Part of a small language model's weights.
Architecture: RMSNorm before each block, tied embeddings.
Training: a variant of SOAP for these matrices, 3689 steps.
Each number is 500 + 40 x the weight over its row's rms, rounded and kept within 0 to 999. Layers, rows and columns count from 0. Numbers have three digits each. The size before them is the row's rms in percent of the matrix's.

# layer 6 attention key, 384x384, rms 0.0677, rows 255, columns 128-255
103:513535470537561534485503522446507542497532505468492490489472473482466490502495505455454504529527541498477483486526472551540532534605547507465557454501526561488496385466494478470449418519504491499444524463506492596564468560458460551509545521556568489548498542549529549465421484503542482458518479590487518428545474536512494541503518487477524548457536491438495472478494523483476485530479
# layer 6 attention value, 384x384, rms 0.138, rows 192-216, columns 128-255
096:545464471506529556466523478472507533524539498509469476473420521547458520457589515535511485484548477527463559455512438459456522450521578457445508489501449465498483425499489579516522513497525519527512514477526490451561433534541468513557547470506423499478466526574565482614457430510477462506541453486520618494590498519454506622529512467471535504521561571519579453480486466447538552448464
104:494466460597545568460517593518426381469537506460543476503525513533464530521543454409533542479487455498451531532481481549489467479484541502483460511455406439457446532557467515503497440489543550505481463542595478509478468549528580548580570456503459455533514501480485472521438482516558448465521473539561455516526556477505508496532531564572471547490528539520583508491437465510505557531452
106:545475489484466542502488474490514550467457451500469473476538597553486532508505463454488511477500561541524472498529525561504518495454519445489561430559512539560537578467514476529490491493437497468506530419588519536495492502460491506548469478549528519546551468467531503531448439522523516494530552542489567481552535553510546493539393520406490508458513525571505556489541451518460492439542
106:409477507443516484514464476447531521532489530468496514423497516537511431472558487524454505574476481480465440468485463445487527486595562472533491455521560498444454555497531563503556504471507568495432492463551420543483468491466466494557546494495494455457520458560544533483442539474515560637527426500542516487533520454478531505544519488541551462476554555435453505456483388567501496477538
105:583451531506533492499477484528539486550548465507488507483499507533483543493527483517463482461503532447439533524523527495538472470461542528493436499484477430527554460481495529526597494431488509537527497497427466496526427507487519511505593479515504487533525525451522538453544508498440458555495526438446503474505495431552497474491549600431547427506516524479464514479569470405538521483425
098:545535479531520429451562469540542481508437504411461480484527498621476488481550530495511499510471489540427594438490551544461462492464487517568449563498408528513542542516547503541432567520451470475517461517453512515504469434491469489549463433522488540463546528512514410539502503506533500442499504474482501517490500433499482448490536461540556567541537553446427478456452519430475545499474
098:535503546438404549452562448470464530466540526454436455517477469525516596581503465418496558447505484555559494524550465493540509499455489559486466507532452476527540437508564486486532494452526555529506515558524483512509487466517531519459496503536540534494467507478554501431455505499513502532450447532510543458451506488514505509576463518491484424466447573459467492489528424477452590490538
106:530499500526483506478456543514485561474443505441487494500504443462483522492488516499550425453552464501597525553435517521505528523569556482428473470556489519533410481545486530483395467611495447473467531471422477518546534505447469526490426406505488558564535497477473474505533512517558546499504610475545490547549507486508528506441598475478443557563491501483459496547495497527486522493458
101:443503569466507560429512561457473498491522515551519513464526477538542547471491559481525565488519488544495458500488504503492484484522505373481622491495508463554588527479496500548457574492545536494484560530465523475470514502441514533469479453492571533482516517557511497485560518561505444532501529467490475507528537511497482472468502494439506414556535546482543574487521528480503421470478
110:493525555498556493550516545519453527481453510534459487498411559523483489511482498530451487458531572527486484484540474531456536513540496473453550530504489540529515549514542467491485459458537561541533528421502522514571471506444463484440543483483561482547549527509498445529469536450461476437507550516517511509555520521466505553434490503449455523492443488530438597456478549446458496404550
105:440446557523459486586504451420479454524458570524550485526548465440524467545541455560471539519483416513449516470573549468478498491509563547573512553525520442507554459492483509505540428474501453510451513545505472492525503507513510439506549481442518417514502473499463477463529533463515486554511519501445468508466514488510410476510552532567526477532512434461512497503486519558461505450517
089:557546539521517466437574576498479476462539488476504545491491548559503552523516420486576481448508544629512549475484427517507470472515544520458457467466484519441475444514438512426496449485453519509445508534564463449443511479515431503473494481486474550477514497478492457526484533526488513468444518458410530501569442499531480534530515538453527517480502471494492464439525531537489451510502
093:492470507454547482451494483547541490462479522461522451514451412493520420473541490494479486475498504505482552534464460484430507582512392486478530465533482520483507571496471446477486483529430512498450557527476485547535530446530507515482464519492546470461407449426457430534420597400408492511496500482465502413511499545548509580447495529512413477561463492553486417452475515540475465558496
092:554551492469501428485514427472523531483436487507426540468458570463404487506477492454495457500505530442582486475509553458513563580493459545454507484481450543536536581537551480464550470586490494503406570537505538452512456480500521446524492472545558550541533523406480519482533419485508469511580533457488521551496544511443540488538498371489486580470485520449516515479518493568540452496432
103:533511475503519446494488444478627513496498560534515507517517504539533509476527589537585476582499559459509419512432525462523517521475512499470512474526484516558539552501558519528451517552435491441422539508506486533422485488510458494518428524513513463502492565491539515546533534564452506453461532572488521528437478592489526547515487537518462438465529458505591547549528483586455466423502
099:532467468503470470435517540551505510496545486490453475475568456449514548467380526470526468539474548487495488500510470469518466460572486533485458529537498486491500548473491443496489492537527530470440556551557566569532521503460458501492557454577471481596530477505558534466493470490489429477510531550470486514492540500550477518501467512534532502593535516544450561437560437470487488405488
105:530484505477591479453560507534487447536428492490481533495516495534475508428499536498452507473519498537492543440455468581429465535490498504521588460585547500456504497535443462451544498557464440529473511536488547482498493491514543533528473528528515509467478526516537451521496490464583435459527412542497575561563422431444434450495456496530526465545496478460481511521569491504484442477510
107:516564482498408484495530471508486535465524474459485462493419468477499491545510574445498442424542499467473502469516444441518501517527429521463528548494469443496499485516474413521519465523501506500524481524538572538546530532503558489644436433498519530511530554471525529523541484547489499439453560498535473507509450490434533494462521485480495465488485518450557512506512494507539443517511
098:510486523566445485533465508501481539553407514499465457502427490486485487533467512495563511506481463479409521484536513454425491480393519485531504476416395514525495449475531532484547432532470441507488567519500573486455563440462577516579514523494521500493531518535535547520511501436508544512469472512506490468391439430487472507553488466439434492458539490457590480477447429502518521546531
101:509563574524442494463528530473461486489519561529552546548487458402511484464539453473476479565460424506494525488475456513544448524465504542539591514549527478561507524455413467495475558459510466467476429456522479526432549493564514458499496457484567572510499528456591515502512560442516461479517459485544554586489403472415502498558497565483438497577555467518479410516451538459520488547565
107:521508533494520602544464542483461455489531490510536500501499444535484462552445537513529517496495506492544445466514540511514585446501497448535477472552492440557511516554451499575557464426469493544500524481459456458479492456484469515526501526590454481528452463539498489481486488495447502512482586429571443479545528468522458544515542527406518503538410561510502546498492547473527496501516
100:529535458508547503448515524522428519460485492501442512512477557561539526388486515504511515499492469507504517525504481534533551472466494458495481496422517562547515475552467435496393514472462416532490497486540483488487469492483553464458486510574514483547502461512530505572516457541530568415496552528436531546489483460537570510426449526516504463475538527438510468553438509500441497465444
096:465514470497500469483512470508432443551512444526446508466534524515504511541613434586471518564431557491509560494558530481476520549525452582502455543484462455538449519477442514466555473477490469523513499512483558550512485479458512554445481574437582549487574533511461445428499537520375513470531539437496554509487564468551477501464552501493548505505534541444427477477504462433555553469505
093:500603460550536539524565509480551484556478443517483444464526564531460595428508436522521532464553551442520483535523488492461514496507503480546536521504454471505423462494465471500533508534499542487455445490458502446472472532446509512553502513504519487495403492528536517503455522456558506465484550482441474542468528518470449498443434558440491475503495532458542441465447511567477537559569
101:470507515510509567527503538464565502527489523478519473535474472546520522500521446475504484528543520514540551420511541471511553560411512486462511550554471438547522532468500597447523524563440434522587483510519480520526586495566473462514500468511480575485464517493513470495505558412475474473541525449454419466467474441568482519464494547469484507517472435606545518509499504509522500510502
# layer 6 attention output (transposed), 384x384, rms 0.12, rows 192-216, columns 128-255
101:488467442502484538487563475497445512489479491505473501490423525501484448463447483464556496499491410552438510457489501462460511552567493488455448557482421506520436462531463527460534455470594499559490533484434474477524437481450491475509486468461462422540442574460431510487516491513544565526524517481504455484581528476439480522489488529433509486472497562509534488478464538501459590447482
110:516500488598498520514484554605480530488544468430569586565506517452469549501541538466595487508535432502434564446550498489475494512522559464516487553459496487465457530524462484477497449520570464499482499524541589543505519476520504508559507479521456516566508486478539531574483496543502527525509451497605481504537557528493533542567492538582527530558564540447593539452426485533550574539479
110:489488528456547530560511557476496489532444539518480435481521570546425576455526504501488531460499506460525510569509481563424567525482481427483545472612491440523429488557486490454557446530536507482568512524504440486459475466473523514450486532491461470474518531484439479560520502508487529532478485451449582513510513533507524526447544476463502486433521553558497517408520483537462531464538
108:490473484506503453486457492511576449516544545457517468421452495526460433534534449487434535595429413492461466536549498444495495460519457483466506532538528471488504481513505540498525509523503529603520492447436434539438467581498517514519539505442514450453476477501547485466488465485561511631536457401573548517518495431454490500541538463529566449489567557444472452423497472555475492516503
107:492476491497525486515476497496535513518566461519520551564545535458490553463543501528538519529530493589419447567473511516434420464572479528474416500527429441496558456511513520577603489432545480449508515498489454489514505481533495516466485411515515533530459569490518512496458467518442486475474541498451544461412519539540464522495472482420550549486474520480528489570590486442510516516508
104:463584486533569449479558492486485528460495500475472500473513487510568569497508527581519492557539526562570488571504552542558457520538539556558515544471534503547524448416492506554478480483520470472454446491481523504515444457456579502536502423501550494539519527444533569456477454462544515461462494511483529572451509438413407491527567444506597515581488540576450451528489586444454481497431
101:496442571458483567491530492445497507511482522543458490477474496483458484554541490454540437548514477535475469518535485468533537506540546496495584491504485530491517470522508558470566434515465505504513416541560489494517436469550518440467526461485508514466420518463513496465552506494568518602458455516566518412560438433448580496485489554503482557418459544496467467509575534441488548482532
108:539575479495440478485461512483490539459506481514461464515498457448529510525445548483558522458512462509485519513524517520594498531494536545443415439538536531528392472510573500500373560560489503533465531413461507535530504497462504491506440401487463506540495498461538495544513525505524475489494511501489527526534474507567462472501502398510413517539500479445583550522501506500483452451421
106:488450536483466558502571477545498478519559500517492474495480468542497559488482609542526402463494513501511462489484507540505531559516509393512588526518523569545505522489492524498509533553567521536473541515494489505479507491462522556522469445519607543491453453540509567447555507523538502486513551446525493500557529491472534508532462505486487464504460545498460507519593547464431461469434
113:512528597478501518565505522548434526474515450469433515449447541573487499522472425485420446466504575477457449575547508544448552498508556491440510494559490525592480503504517532489509481432463551558540455506527507471580501479521488506456558496478520476454553481504587486554532461443512494542554524463503453527488564543500535518475504459506486479494492473533501512461460519473520482464477
111:469462561536450539589536521597490556496463538496432469496550458382504486573485512549521497446512473446464511452554449512473479510461471564534557545459512484514465479503560512519521558423484542526492576526511537448517502474535507499490547540461490484491464510553514538513511515423551456514586548454469535503496528468419460501564505474595498557475551515445510427502492450565481556482462
095:483468521570440521502450448482474542486545435614480503512500484468475540479480473531519492501464515524566561532516412506480506485512551499507485471502444483389510480461469456477412517470497487459565479512568526473550468466459529504505507445549495573474518522527514435458505485535511503464533482457429476572617512595566520552515516484517548514475520523507494507495567462487483513493489
097:536463552495511511537480511483491450518473488565543554555481503512460485484488478435481509484490546557470514455497451432464460487488499532423502507426457495434550549467497491570415490534464480567462527456577488494480530452479491506540537540497461533482492414462475490524430506388529512345534501512506476491530491484538509501434498561492531489497472493489499513487529520472530419527493
101:530539450476565455445515492615568507456480499461413475525443487509482468534551607539433424546476573560555468556473451518526480546552531521464464476529510509518520496490551446523555477498527515546486473531465469454568477498569449606485441479495488479432555490501488418542467435450508525493505493469571545498461510527476552482522511529554516549503336468548439473482448532514550501496533
102:566462473515430515514372464551552559492497568537451523578492514544530518438525557552496524589447589506478401521429509461533479494503506478487498449515488578510567514538518486493518499522488503462488517541506519516464588532494519456505483593541574492467501563491489524533479480492451507524500500516476547535450449595516511583458488481524516469549569561530564485500511488519466485467475
102:539480519470478483539475500528506475521535474459473497443561506532525447576525523543484499535526509572491471580480474498524484567473447449491545496503528465538524487504539551471571480539505421491495474555485494547449457525549471513467482545488532486560489479534493484477513447542473446489496482498488474521478493473520510457536502473537480536590514562575494522482523567468501436469489
108:502540507524593409459541480593498528509436509484517506460514511499525543460467493522482509436457487515547480512481442538445456524509505514487554483550540483448496485514465452485518604547432549521455506517491526468429538570556544572483522562500553471440483566495545480494543480546516504399508481520445543492528504481471539586484435555595498491476565528472552469481508478482472424496566
110:552499467455518543498455500458447506469545464467499504534442537514479501511498554471516450476635488525510464491509460542550512513519508544514522524483486429495464547519541427457546518502506528534519501473510545514524497559520479406541485429565493459501548485516467467534488427539491486466527501487566462485543433519550430524421493512538495535564512530448502520466573504504605483482524
107:553466543480505576536487501453572483568406586441481517461516480426444570498515500565516405459465527489478493557529453516494523502532552532557471465458478470443472399514461497483527447538487503527591489494477450508544542482473448525552429525481493512467544506532464525468510493538457481521555482538515476509421466452472496509501511551463435475491510482495459449581505479466461557504538
105:497509517475472511434495514571573443468559582532529524521530465447550501422456551507476543504528492467430533496496477485522423575578423538543544514555459462531496537532477446462511528511457508478565461526494458505492553473562430504519524473443523545504464611499460408408491529479498496522490548512525453576430505530546433460489542515541420564550485530488487540519449439427480497512547
112:514557583448552614506476567482497459483575457473419460539549464441483484468528552497498456481513475492542474494478437450530523440523581518487520489532463524556505533524458493578547486493501458545469536466491441492527504463430525466526543444561401438543506485544552511428529515509497480528527586449546465464510521531569507489535559453494498542452461542484464499506536546489507510520490
104:549484481493428495539516507487536495483519519525497475495506532571500506456517511553519487441536551490564485463498439610494481465487505433468459458605478495527539501595410465509515494519450397503479466485549508524419554534486469441472437573526501544534480474514528507535528492508537490486525487438463554563468544498531537528491534494454527488461535537465508433517464483533453493516469
100:425507468417451403505486427494462486497435455452549549489436521504512533467549410396482521584515524477556544478563534494522470451554469584567437504507535414554521507469506490495493466528498517503474491469535522511538466519506479535527566514493526473508537486480491493441481561512435518449520568459487532514534568493486520431437513565543596535474530454464474498402537464473545563452524
098:478553496632504501500496476483448534453511494433515526615558567490458514526546432495506538512527487486515549552486480514472584496505498525510519500481498507486450447508475463557535482523474462490534486432490471466575468453455484542532444445532501482485475467524518552531486594539521509435477505548420452497520448553474518459450475611466485504624446440430512491489545475460543466511585
106:454531467517457507523510547479471543486521502458506489502519533413562542573501484518537490516554556544492497517545542423513444573510486506491502500484469534519577443492513560508446508455455539605498505536488479461541482549538440536527504496467450529543477600540513472411514543442466496439574540430460564491502458469538481543532429504499455577627466441513525547518475509495455569541533